Each number is 128 + 32 x the weight over the matrix's rms, rounded and kept within 0 to 255. Layers, rows and columns count from 0. Numbers have three digits each.

# down: layer 8 MLP down (transposed), 256x96, rms 0.0651, rows 148-169, columns 0-95
# gate: layer 8 MLP gate, 256x96, rms 0.0863, rows 149-169, columns 0-95
# up: layer 8 MLP up, 256x96, rms 0.0761, rows 149-169, columns 0-95
down148:134131213169192178141088143083119093112147071099142138143148120123126122139103151201108163185106143095145148087135143098103196133104117169157147143145146106134093105116096142130153145125165048155147102183109139101128112170109054120109116084140062160105133085144191134148097161168132103194
gate149:132106154098138133101109143145103139086117137158107135184157153152160122114099130113174032131093164137174171163151151127111159098154127101112119158123149130148170120158171141123130155133143140172170022105172128146094156106094142126136098123133155135167109116161125148184099091112213112099
up149:173139152084144144190089121133066158151111137151088156080098127102163135155120106072181150089132119168158152170200121174070144115107102077163144097151102091119158150115145116121057123080115169136112121101175126139134134117095126152135015103174137157112168139101144151145070140107118093122
down149:115202126176153167089145157141184107055169145130063142124084135133135142198104108099143100157119095139149110128124085101151075154114144134161131132131154181149074133160109111157130176157144108154140142126095110187153171125149103181141084121166112095163133171131080154170150088124147169068
gate150:145111122092155122149183143127123077114074112123130115162145132163165079122131180110134128108126145129103101204096106079071100118165161141125207107117113123115158102148101140094124141164073165122068118129131157144092133137098140124115154152077109129075163107176099132148117111164121167138
up150:195142134151145130124059066086123126147158109114112104117081082139187139112130158162130092183103147140148094106144177151136151138159085152127095162170100100189168102146176148193123151131136124161136087120181053075135153109132111149126133128173174116160130138158181137154136149150142136043
down150:187127210126146073179086178134089108147120125140154163119118161100107164129162103175151163125140087150147108135105114111076112130080085121158113155084119117128176122146139158197131183142142122103139153186139182165175129139121127113137143081098083118159155069100132139112113076142160128121
gate151:168106089097156094137130164150134159124104128128129077049144129130136090089131138140099123133182149140112077075127123094223172132117162144152100119038146154176135103121145172159147164102142115113158154053151167040155118116156103092104127156086083136051124155090172152119148144141178121125
up151:079125103129203139113093106105157068129130142164120068087062097164076088090098086184070167101190113175094160155168111154176135111095168128091116105119166129108080115154156122136127136082182103166147132089098096122126162152124194129113146142187211146104074080115092156170134203080188132083
down151:116147086110162178075109131151174109115132112150169118096101097111199159136110148123130177130149086114160092067143133108122126088119089128170159140199142110125103156201165187130133119077157086142120137168180121137118115116109154129137138134155190132156075150091124191049178132126156141172
gate152:166113111120118195088103146122160164129116133142154184153169076079101131138082132094170110118079158136134162146177080169216126166115098089164094128160155093160085111180075107159121128187172157135104120157147151136064112127141176130138109109114112171129123140175120116164119152131192121171
up152:119174081145094154135094121151110103087119134130152193139107057166137090166109098080150185097070167154090110110141127081163140125150087075140084130101085046082128115139129092131128098104157165142130150144134084112120190177123139106112123081118115131084203091112096122136058180127142151071
down152:110121071180148166081148105150104162123135130119149151143177103114149206171114092126202130102130138118120196181087099118131162131122071119096107160136134087147131109163096100159176155139084144163103143133107116181114091104086115126111088122136136174090181101115112111153140128173142138128
gate153:227115072172105188122067104098122173105164132119126118134167132104057143149112148129083018142123135098095121145103154176101176094125170103098117103160144128189123138110107142134111150109140111155039071131155136115120118126113130161145094125097135102163142133102106103163116143154208101109
up153:146163176161067188104137163173137179123148123079078146077163173115133120056175124109158083091171162038124138134105135143153063139131177150145086107144180109148125140059123138105142155185167137128107116093134110110162137153167162134151128174129155115131113138156159188160108133133141161085
down153:119108183125103173146161144138079103129140143150114158108144142107142127182115130098110122165186117120148104079101135116135201100172111077146156120110182091110126120172156175090173112121130139137170095085140102132114135128108133134102102145199100207099120120185141111073203154174144159143
gate154:129127129107142145173143114149117170122171152144143146103117128148154091135169149163114134168107163188146078129236144148130114140125085096168145202072157109180104145121082109169093179162189109139136133090172101163047205184155191143107160143142074078121184067170160166069136147081106149131
up154:173087163119128141123180150109153136164149130118103085127110123131107132158137105104135099140114123102105103179157082156078150141111147141159104050181138070174130078152110169135076133123111176152114110080120162139216145112110116099077121163174088109088118122192117123128110095185157060114
down154:106160100176138155205158144132190059103181110138108161166082152118137117140138085107106127130139078188087093183186111084072175127107150136178144100131107086165084120188097085108164146144163107140134143120130145099099153091159169102075124101201152174099126085171097137153120075150106139021
gate155:157159109139161103103130149128106075122153113104123170141133149126113181088112109161088164131105170201103159125136185101141142130129114164129100160089137074126176176164129103084108099084171117120138142081151138164138119144111133129180122109138111157174118162145091160135130093163122157156
up155:094117132088117155159158134125122121095189185115111109093126192125123090074147161115141153098135163107094174101127099142178079172161139181118128107130096175108126167149131128031138145072142111138151156131104114086175093108173094069138123072144100111130123093098155126120112227126102175118
down155:134106112124088117114141097201179170118063130186103111135131159136123165183109086119138095124213145133134132130109105103100141118129117150156140066046098106135169135141116099050110055138136125156174063138112137125100119095091151144062202147150112061157166162085127161147162143158199132120
gate156:138173087132057106131137132174147123131161091157125111159170169057108126152098132039079131130110211160073080101110079074168141122073092135139130140083162118157104166164185146117142079168207189085093137171164108182115104091147125145116098178111142157128137122060157131176141128080190158065
up156:106135174056105109138109128154117170131084116122132110129073132127083204085129145125089163175108138126099156117172048109136135126187109160157118138061165171184189170148108078174125138124163107098131162117131085071138148134137124128141126200141122057111079029138132066134119180114127080035
down156:126132092049125131150051073137133188147128133159224197120083066145081172127159124128113152162207144144121134102132099130159118140083098124081109173108097145123142077143136127138140143138067116116109165202113127128119132121178067083145168170126138114102052099176136091129160105168091137083
gate157:105185128089144168108113122121114138188160149129106159182123119098116153162143075105161090113078123144130153094151109111100124126113056110128138084117176150154102160116145189124111122135138156110099121152111164073152097181180150148146138166132100118125124118123163198176110126094148124089
up157:127170105132136141135130121148095152155139139140122123177090071110149162106101114091183048195087124143116096185120103156120142183127120083047140140153143150193092111173124187213071125155126114112163177077145106125074151123127125146180134141107115120110170125179074093122175159113118159123
down157:154093146126100111184102069139164116124175147099105129104107197136114168129081176160132110129107138106106128127098125085058133156141124123152112175124183108121064171090078106133140139094101162157077123154084178063077083160181165125134144105127161121136183111074132113063101113141122134104
gate158:143126117115101121143132173173105072130131100161112098181158110123134161134140162096138097104137175129122200085106127094145067138151120073193142147149144129160135139083154176185064099094139169124108225228059112087182154139102118100088084119115131133115060108120138116062112105108118131111
up158:123101106125171134154076108128130134114123116154097110080121176099129069180147155239144165137125122113173132184138128113221100119128081158116131172137138157128172137162152156172121150084188063072142084117128048067133137216089101148203156037154128143142195103107152151175143110108102102160
down158:151105159171116151136123111192144128174116120082197212079105111163104160148091140145094135138135137139153118195113106201084112089074092200100112139117104136139104206152101138114140157116169090179149112096141135091084119046098099127096178095151127124111165125113108108255131117116079117140
gate159:142146181100111134094110174156179158170142140117125170136130138137160107191125173134198130132136102113080072171113122105160157108067095155136126116121144150122105110150099122134113068113095154189061197140157135082132148097089135083171132148087154137133142089101111102109117110117141156131
up159:159127147147164150069141185110119092135160095130120095156109101153115076151115148108168143154068139159089085126131146159083140046168066182106100120136114144089152099107130200106103151138135136159169112139140125101132178076062143121092100099122137131194164146112152075107151121079142123142
down159:102133086120152176154092106107148129135091070130098172164134134157134174094142072128138154143136185113129138180171147101184168135116107107098065129129151106140151124058167137141159169114072200121086090164166113133115119118133097144109118106185121128152052127118120117132114067079152090101
gate160:123122170158149101125174117139169159140097124148186091116123108100136148148067132156112110099150135159139116180157098126141094112087146099171071175061139188103109104188096097150140153152171135106160124077110108106160110092139089174090102083113133130118150124144080119126128074165151089119
up160:092103158154115141175073094130131135061180134156143093107127097111086141110070111125169137134119085152127173139152098205140120088123156105142123145062146192134125089164098129117203069139132135140151140126103175146121137082182141146088063120128177135146155157124132144085120095138120150108
down160:138196115081125168081128151129117106135119160127085175130144109189164119173221127092120103192151125147106083122089192061124128131114117134147163089202128089114115150167143150158109124135122104104137136150159075124072131144064129126157230136174126095132070095125127105175136154097117144128
gate161:152220124126139138152107138126112112119092118056131102160122188111095184138145119171122117173105140120099139143119158092135190107111100123145108126088116148102090088118130164192119119149088130087118149109087131118115122120122124150111116134154106110170149119110171131090108110122100112132
up161:104104126121127126100140108141100148113120117168119130131135146104090168121098120076150065109110118158144044094097135114184097162153124083157131135102129169162141161094156170049114100144159171175134130133152126136100101116180145132124086133122136090137117130151195139152168116165162180084
down161:099119094108160100164119141161100108134096148092120106126155133131131124159090169148115107144089143106120159165101166155115206085119098136148097115127154136113122141179099157125099163093053107126133092066136179104128121121072111152183134092167200137096080102171130107048093139108134088107
gate162:083119114140121148120098102158085128128148158151117117166141131206144101141171131172068094112084080140117113153147087093067117081176142070139076094129135129130094164134110120125091178131151135142141097164172130115179124143133119129092174150086174153113083140146100120094160126112114132127
up162:145115130110183157100076156111105169135106152160126097146198158119169176084135195161184146123152098036112151187081089147112166096097127150113105134095144133142145145204124163145105117109153122141145116089153146202189099144154147153136099118170132101195077123063122151154086199121126081093
down162:161120149097107144044142109086081191099090115141156044097161135089128204120130135156182161096150082071139168156093100137184167105111119166095130170154137105141159093091112112104126112156130129129158106115074129173172148127091124164183096098163127078115079147100128094227141132144172120089
gate163:148174107105116115122173142163116158164131174149206168067057147115126097102150117130120123103086083105121096079116144080182108185109182110147156131126123108148116158153104113110094157114166054171171139107145101094147144141104153091108154161126151162111058119154138159198127107131125166131
up163:118153094143131146130088140137128178089175126099112119127132105148107152126118104084126114179061110185170099039083139126099167084118134139101123141115154189115176131118090132075117127189145153168136176158122127142094122125104103220116127127080129082147146113168091147059145095076138142105
down163:096145152148116124142081165150101155084175139092117121105093143150179127135117134112081123120120106143124099049110098121119166111198155146130147098091155155152066137153087117138190126130122069118143141107088133094122126140117151095151167171117157197119128162151147148000049135128171193104
gate164:146159137107127178110113166123138134105148126112154115156150085122149091157129109195126121130098156140085170089182103135100115110149222162116125154165112129163096136116136132102120122105127141146090135177167131091154097144140161143059124113110165131119105129181127117093105141125116117103
up164:092085131166132079113105124099091123145113138093100131098081150103068153123092101103158144083152142140127070117121093119144169214099084112134123066123101112106135125137131084168185150080206131103074126139141094142071146180106125128198146167104152107126143149123134161155089167135130077185
down164:149128165130143127136193206127129142090130127099121129132157056113132071141154158094100130147130159140107074123137139146121142148134132083111088112096175134176175117128127108115079098186061125113116143129140138198169119073161146105111178113042145094134175146110154126076143137084101132139
gate165:078185161176174072113129144158126183117129122145093108125158069080166111162062147145088105036131115128111084122147123065133162146123063109114118167106130138166073153135150155202088126201112129117169147148156132140004071086140211131088157112090146089158096163129124170149141099082115117151
up165:125123145138150129108120143076174102104138080114107097141076153140117147180153183110155122062092141134096178111158177101088127113161111079157111152062173130144169190078147117175048147148174103173111117144165098149122139090115151159148111088209136137142155066114157151160110091093122103140
down165:127159102195072150122090183101132119161128159118157142142151154171127120124061116109106121158134107115104140138095118150164130106112118127105192112124133083108101187121145151203066077167091112139109121142121138180122107118076113131120100202156143117139103089204130171090095154109081123142
gate166:137109066116127096107097094134127110132136101122064141072111126095097133120100071136133101173118091104086126194157127131120125166174092092186109090139141088176210103152169105151133127081153143080067122095177113175117082173113124165060099176110155133153122135107118142144161122151071159144
up166:120107100141126107130143161101168195087125123166144158073167083081076132140184183145147168196119142091132183153127111104156150188122115084101115115146133178174126146070101131213103146153099115087165085107127096120063133069163103131100141121072093167169160086151094103133160163083139143142
down166:120114102113154054063136144131131158134092131086141128114102131111138167154144213119182125149117179091167162114108148134167145070114140104173148128124140154178169110101093152169122118133214084123130140117096069147091136154072097157135152127125159136173114130139133174029176091138074090130
gate167:144166071150146114140135157099129164141134125155154105127130186129158159094131114129072101126173127172102096121033195097127108104142107149144209091155154076120131068126157150106157152126103112130102097115131125114090156103099113123156136136066122099137119163128186089130127101130113146156
up167:146112122193120174153087150106148123101130107137101129133096173131142128135089110159146143155129128139100148147166186113148178127141079135082132141127104131097161143110147116150165120096114100158138101087143156144124147161093133071199195093124149124190096102102108154093084137108113108139
down167:092165125165155099134121118106113136166158091193159144117197175171118159079121082150080089118159113155153148145127114074131118132122086170125163084171140123118140064153169154130166135130139134158140172139129130092121088123151086099179174169122101151157132130156125170207107109096125161174
gate168:098127076123189114159165141129148145170138141130114136142109134101068120148101120127168145102111168178127061130142187140185079139121155122150095098171121148145093132116153096160118117184145079174135103178146150136093167152068098096156076112178160136156139175155114157084134141114135106154
up168:111163134155132110094112055160098085127094132180121100170123126135164090161148167132104144148067107139082147213096113046120190108107131179119093155164132181114072141123152158120140080066092178123133119117105106119129083148138164111147127134105173118151154111114169153143103110129145102116
down168:110150214167128133121182148097127137107096106155137103070185128117157108166084129149108122155120125159151143124169119140152169109125163141133119143105144132078131154159107147180111130085132167093081135084151136138168134123107160089124144193102146115127108120155153121090120094071129121151
gate169:173122145122134096149151140159094112126071087141093161104083139140071102100162135144065145103088145152138135219155131122117122210125122088159098136180132108126106109145108046103135082151135082096115047098161161124141121099090165146079092113133101147145064163136056112110151089137172168131
up169:128167169137178139158080103105211115103125158168089133134085154114119174145139148105201119181168135126108091206093151096107131174123109081157092083096059115113105122130078151138065152170116154115157131110170120197129092144112122096092113092104125131116073143077173089106109105115160124142
down169:154123108154119124112133130183172063128170062142179148102101176076133166117065038124124116108110086103096195132173095097138115111109139144126139105154125093186108154162194108161185150158152148171103151120124145126175140093177161177124131171117144123134120126112101138159078116156100135128